config = dict(
    norm='layernorm',
    positions='rope',
    rope_fraction=0.5,
    init='normal',
    init_std_down=0.0,
    learning_rate=0.00444,
    max_grad_norm=2.0,
    warmup_steps=200,
    batch_tokens=[16384, 32768],
    max_seq_len=256,
)
Each number is 128 + 32 x the weight over its row's rms, rounded and kept within 0 to 255. Layers, rows and columns count from 0. The size above them is the row's rms in percent of the matrix's.

# layer 3 MLP down (transposed), 384x96, rms 0.211, rows 41-57, columns 0-95
size [ 84  80 105 106  98 118 118  96 102 100 101 109  99 100 112  94  39]
[[135 144 144 120 133 128 100 192 153 119 133  88  89 119  67 103 107 101 107 155 174 141 157 119 127 140  96 137 198 128 127 195 158 213 146  90 142  71 126  74 120 127 101 191  87 129 110 148  94 148 165 144 128 144  95  66 110  91 125 115 154 138 149 161 177 105 130 199 124 105 153 124  96 160 165 135 127  85 106  84 102 158 125 196 139 124 124 169  71 122 115 137 106 159  95 161]
 [135 102 136 130 111 154 124 181 199 119  80 105 121 104 155 144 103 162 189 101  92 114  93 173 152 168 141 105  89 140 101 185 141 108 119 159 109 205 130 125 135 136 114 160 109 106  88 105 164  63 135  75  98  78 114 129 109 141 117 127 105 135 106  95 137  88  87 199  94 122 135 149 122 135 156 171 146 154 157 145 143  73 132 125 145 145  93 120  84 125 231 160 116  74 121  94]
 [112 113 132 115 144  88  90 110 115 142 100 151  70 168 130 109 121 124 115 125 186 169  77 139 116 107  95 172 158  96 113 144 124  94 106 123 108 145 181 107  70 172 132 124 132 170 121 146 103 159  54 153 159 103 128 209  95  94 137 166  58 158 179 138 132 150 133 142 126 148 117  62 151 130 119 119  86 105  99 172 115 114  86 115 172 128  33 105 114 156 158 129 154 150 112  72]
 [157 101 144 111 116 113 132 122 161  90 152 155 128 194 131 139  75  65 133 145 123 112 136 162  86 143 112 185  88 126 105 129  98 156 127 154 127 143  51 101 157  65 138 102 144 162 131 148 183 153 114  77 146 145 147 116 161 160 159 101 123 151 156 117 142  89 141 156 177  97 108 182 181  73 177  96 195 143  96 183 167 151 134 100 161 160  96 135  76 146  92 114 131 120 183 107]
 [161 178 117 128 124 147 189 146 158  82 118  92 148 141 104 177 137 124 129 125 148  59 124 156 136 138 135 130  43 156 123 116 128 117 121 199  69 126 110 151 170 116 143  90 142 137  97  95 175 114  86 106 113 159 138 124 190 154 186 150 157 124 104  75  89  95 169 166  85 128 154 119 130 143 106 119 118 116 168 125 155 123 102 139  67 141 184 196 119 123  75 133 148  92 196 117]
 [101 146 170 130 135  41  98 151  92 118 122 186 121  95 123 118 128 127 175 102 133 191  84 187 134  99 151 153 119 158 142 121 105 197 198 138 127 151 136 138 111 135 159 102 130 210 149  83 107 120 101  55 120 119 145  74 127 132 189 109 148 149 121 151 175 131 118 120 153 171 141 162 130 158  87  85  83  74 127 139 116 144 111 134  99 147  87 133 155 125 171  87 159 103 147  90]
 [158 130 130 140 137 166 127 117 131 184 136  87 149 184  96 121 127 167 196 107 116 115  66 119  87 109 141 129 129 108 118 110 108  79 183 169 140 131 165 112 158 133 202  56 136 148  65 182  97 149 124 189 144  99 119 177 145 157 163 173 135 114 119 209 156 102 104 114  89 134  76 139 111 168 174 137 157 113 160  86 154 113 152 139 165 140 128 130 131 136 192 153 151 158 132 147]
 [112 155 111 146 125 103 146 170 184 160 144  88  87 110 140  99  80  65 145 120 134 200 185  94 178 138 103 178 116  92 104 190 165 114  85 125  97 147 101 101 102 175 142 116  97 110  86 160 132  80  80 176 185 129 183 142 136 144  93 135 135 139 102 158 119 145 149 219 151 117 134 174 153 149 126 139 100 142 155 125 145 140 149  71 154  90 130 175 126 124 125 148 131 132  91 170]
 [121  92 108 119 161 132 102  80  96 139 172 112 106 111 131 232 114 149 192 107 132 141 105 104 104  91 115 138 102 112 145 124 117 116 152 133 121  86 160 132  86 171 135  86  60 165 115 107  53 152 143 193 112 143 108  96 141 110 140  76 103 141 100 119 129 126  91 127  62 135  79 131 104 141  93 181  93 186 130 100 125 165 185 139 152 120 100 134 123 163 120 194 132 124  69 150]
 [179 179 136 177 113  87 128 117 139  79  99 222 135 116 149 120 122 131 198  97  98 160 103 158  97 186 143 184 144 151 143 118 130 165  79  66 132 126 101 143 113 182 132 110 113 110 139 173 144 150 150 124 118 105 117  90 134 124 126 138 104 106  89 139 125  95 103 201 217 136 164 135 125  75 155 136 179  65 102 126 118 102  90 125 148 151  99 109  81 114  95 112 128 133 167 124]
 [118 198 117  56 167 156 102 148 153  92 126 154 146  92 144 139 183 122  82 145 106 130 132 111 176 129 159 147  61 158 112 118 133  80 128 135 165 116  40 148 119 146  95 103  98 147 146  81 165 145 136 150  81 140  86 155 117 106 141 123 120  85 159 139 156 143 170 138 161  74 140 150 187 122  88  97  71 115 152  66  98 139 113 192  97 111 151 160 183 114 124  92 146 163 134 122]
 [153 132 186 165 107 154 128 165 211 151 114 172  77  96 165 119 119 103 120  94 104 113 160 191 102  70 179 179 150 128 146 121 100 138 182  82 201 196 129  68 138 120 136 147 200 104 128 157 136 148 153 139 157 112 102 136  97 165 106 124 150 150 106 166 119 106  80 128 103  65 118 147 154 126 104 110 107 140 133 132 107 150 113 138 134 120 140 211 114 131 121 154 162 155 116 161]
 [162 176 140 123 138 126 119  69 183 124 109 136  96  69 112 131  75 168 143 199  58 157 130  26 170 118 117 114  78 129 171 184 157  77 132 117 122 195  98 147 148 144 151 123 138  86  80 156 126 157 114 150 154 137 124 138 136  63 134 123 161 132 119  97 154 142  65 137 130 158 150 108 146 114 103 133 166 156 111  60 135 121 112  96 157 136 123 114 181 129 159 131 135 128 116  94]
 [ 75 123 158 149 142 158  65 126 119 103 122 119 116 100 143 120 156 172 114 144  91 108 197  98  91 163 136 200  98 168 168 174 104 112 107 141 163 131 160  86 120  59 129 192 131  93 101  92 109 203 129 128  94 102 154 106 123 108  86 127  80 123 117 150 160 172 129 209 116  88 100  93 167 141 158 155 139 145 102 147 128 143 144  98 135 121 100 150  96 127 137  60  77 159 144 138]
 [138  55 130 132 130 175 141 161 103 118 146 152 204 148 116 125 110 201 131 122 133  90 169 155 138 141 150 134 119 137 114 177 153 105 148 124 102 134  49 171 130 185 119 126 102 192 137 141 152 131 110  92 159 103  50 125 108 126 142  81  77 108  70 128 164 158 163 123  97 160  33 139 117 106 130 125 139  74 120 131 113 127 127 165  93 138 160 115 124  88 176  91 116 123  82 101]
 [111 155 124 165 151 113  70 153 103 155 136 140 110  99 111 125 111 124  77 100 154 133  83 103 122 116 137 214  93 100 108 183 131  96 115 124 132  74  83 124 161 131  72 134  99 107 120 131 116 169  93 153 157 125 171 133 115 144 144 115 225 129 107  97  96 140  64 116 130 158 129  96  71 114 108 146  86 146  91 109 165  77  73 172 148  89 150 127 104 106  75 110  98 189  77 120]
 [110 118 216 102  89  92 140 197 151 183  98 164 148  79 146 140 150 125 157 159 141 113 149 158 142 134 177 139 112  91 152  93 144 114 107 136  93 130  93 136 116  93 105 122  92 140 169  94 126 170 149 148 152 144 126 155 165 142 154 139  98  48 142 106 199 179 120 154 149 152 145  94 120 189 120  91  72 128 167  88  82 168 148 140 132 131 159 182 121 102 124 110  51 114 104 128]]
# layer 3 MLP up, 384x96, rms 0.214, rows 42-57, columns 0-95
size [ 99  98 103  88 114 122 103 102 102  94 105  95  94 114 126  30]
[[138 119  47 173 113 139  92  49 119  57  96 136 128 116  94 126 140  85  48  84 152 113 106 161 172 150  78 179 164  95 152 105  97 132 145 104  99 160 145 115  63 115 103 133 117 106 143 181 108 118 140 198 163 103  90  86  79  78 133  99 166 124 130 146 140 130 143 128  77  95 136  85 127 128 170 130 106 148 110 137 164 136 174  79 134 151 155 100 137 134 135 160 163 130 120 119]
 [136 188 119  92 108 160 130  94 106 140 150 147 120 146 119 112 221 135  98  90 154 135 153 168 206 117 208 123 128 119 144 112 126 149 107 143 108 189 194 147  97 126 132 135 140 130 117 157 148  99 116  93 155 144  81 170 132  92 127 129 108 152  82  44 162  87 142  92 118  90  62 147 103 126  93 155  76 124 204 163 134 135 109 122 114 143 107 149 116  87 101 121 100  94 154 153]
 [ 84 129 152 138 118 153  76  95 130  59 179 129 138  85 108 174 103 173 128  59 120 159 138 143 113 118 148  83 125 157 145 189 101 189 168 190 165 124 126 119 105 147  80 120 179 159 108 115 172 161 124 127 133  59 100 123 141  88 120 143 132 144 221 137 158 142 113 154 137 110 115 136 145 121 125 123  49 122 123 125 122 118 162  97  63 155  99 127 106 146 125  69 144 175 124 113]
 [152 113 191 137 108 129  97 127 115 159 127 115 133 189 122  94 130 155 117 124 101 159 178 165 158 155  74  91  91  82 112 125  93 235  73  97 138 129 123 113  85 110 128 189 138 150 206 137  85 158 117 110  85 125 158 109 117 108  69 144 116 103 140 107 116 163 133 193 133 154  91 156 125 103 167  79 142 154 159 159 107 102 157  72 142 142 140  90 104  91 115  95  97 105 137 107]
 [165  99 123 154 120 158 143 142 111 175 105 105 127 125 139 133 107 132 163  74 144 105  84 131 133 157 126 122 130  94 154 100 118 140 206 104 178 119 134 132 114 122 154 142 111 153 140 123 149 154 154 181 172 145 167  57 154 142  81 142 154 147 100 141 126  73  27 132 119 116 174 194 141  79 144 105 139 156 127 101  68  97 134 163 137 164 146  56 156  80  71 174 137  75 127 117]
 [167  86  58 154 170  81 144 153 110 119 115  80  94 162 115 179 154  99 148  73 163 104 154 132 188 154 121 110 115 116 140 120 122 114 185 117 100 146  90  90 104 178  99 136 133 162 165 166 137  87  93  93 127 120 134 202  98  84 107  77 102 103 133 150 129 134 139 147 102 148 143 132 110 101 114 138  93  88 201 135 161 159 184  87 168 120  63 126  89 180 121  90 126 156 146 138]
 [180 198 154 181 124 147 126 135 104  73 102 126  85 152 106 105 217 187 151 157 133 101  96  97 130 119 150 117 137 107 111 110  82 111 144 106 123 167 155 138 112 131 128 137 130 120 151 129 140 149  99 147 129 106 188  95 169 128 109  94  86  68 119 126 195 147 154 118 186 132 128 118 113 179 147 133  69 135  33 130  70 159 133 125  96 118 140  99 127  79 114 138 154 192 136 101]
 [176 125 158 108 186 128 128 135 140  81  87 131 119 116 139  49 165 179 142  97 154 152 111 125 133 117 183 171 123 116 106 136  62 146 158 127 141 110 126 116  77 119 146 133 160 184 139 158 101 125 118 120 102 159 150  77  91 161  51 114  68 123  52  78 112  77 156 116  91 123 175 140 132 159 147 117  93  95  97 141 116  77 150 130 112  90 103  86 134 127 139 136 131 183 167 184]
 [ 81 173 149 154  78 118 102 142 123 148 137 153 110  83 136 147 114 124 121 153 131 178  98 127 124 115 122 196  75 194 170 104 216 161 137 115 123 204 155 114 105 162  99 189 165 109 121 129 132 117 126 124 110 119  78 107 136 125 145 100 122 119 112  94 119 141 103  83 157 140  84 158 151 110  63 131 139  95 159  87 118 135 151 109  95 144  47 143 120 162 207 156 169  91 148 140]
 [143 121 124 122 130 115 159  70  95 118 148 163 150 161 142  56  96 148  92 133 163 176  71 149  96 220 142 126 164 164 111 143 164 126  85 118  92 104  98 142 134 107 137  72 143  83 112 166 145 123  85 149 148 117 140 105  88 148 179 155 149 137 164 146 100 104 100 114 123 113 119 185  91 170 169 164 117 118  41 144 131 178 153  93 148 129  84 157 186 162 115 123 157 139 107 175]
 [140  98 101  75 103 112 106 132 145 131  97 114 127 144 158 100 156 136 110 112 124 121  96 125 134 109 138 153 134 115 170  86 112 128 133 151 153  85 102 154 142 135 124 103 165 158 125  98 134 131 144 112  50 109 117 122 139  96  61 158 138 143 227 156  90 114 102 152 110 102 180  96 208 210  92 102 126 143 142 106 129 103 163 208 175 158  99  98  98 140  81  88 128 176 128 192]
 [112 160 104 101  83 106 143 137  61 129  81  88  88 131 132 194  93  76  83 142 165 189 130 149 109 128 145 141 134 160 139  81 104  76 168 127  87 120 139 139 132 142 154 147 153 104 172 161 130 111  79 179 155 146 185 100 133 100 151  92 136 113 118 140 108 167 141 103 151 132 172 109 127 110 103  90 190  99 141 155 110 188 131 110 151 140 140 187 117  94 148 143 161 104 186 217]
 [130  84 107 152 116  61 166 133 104 117 131  79 109  95 141 118 119  99  63 128 143  96 123 139 163 108 106 140 150 159 143 133 100  81 103 154 161 129 184  93 113 177 141 170 137  67  93 130 110  95 106 156 195 155 131  96 151 162 116 129 117 109 113 150 124  99 153 166 113 153 110 125  66 130 117 133 181 180 110 194 133 135 184  88 148 146 216 147 131  75 105 147 191 131 155 177]
 [ 73 115 123 115 157 167 130  76 102 117 170 120 223 149  99 137 171 105 126 202 100 146  39 108  98 115 147 201 125 167 129 111 154 115 125 163 117 147 161 130  89 107 108  92 120 133  62 131  78 136 101 189 153 135 147 128 106  91 100 140 143 145 145  92 132 160  87 136 113 109 106 124 122 149 150 154 113 170 125  90 103 117 167 129 101 127 146 185 109  91  93 104 118 107 100 206]
 [179 189 191  95 144 142 130 108 108 128 100 144  90  91 114 101 107 148  81  93 177 157 169 114 134 114 154  52 100 111  98 108 107 142 127 120 133 135 138 178 119 139 129 123 152 137 142 189 165 154  93  67 126 166  80  69 117 120  79  72 121 147  86 110  91 171 124 185 152 156 159  80 133 161 123 137  93  99 154 123 122 122 102 112 107 156 180 104  96 138 182 152  71 174  93 117]
 [133 104 105 127 106 100 179 134 135 110 157  68 171 116 115 102 135 163 110  66 141 112  96 204  81 132 117 130  74 162 113 123 105 119 100 112 115 141 109 196 137 178 154 157 117  99 109 175 119 119  95 162  94 164 110  81 121 110  86 152 200 166 127 171 180 138 144 107 203 160 116 146 161 186 128 159  92 148 173 110 138  71 118 105 122 118 119 119 172 126 138 101  83  86 150 170]]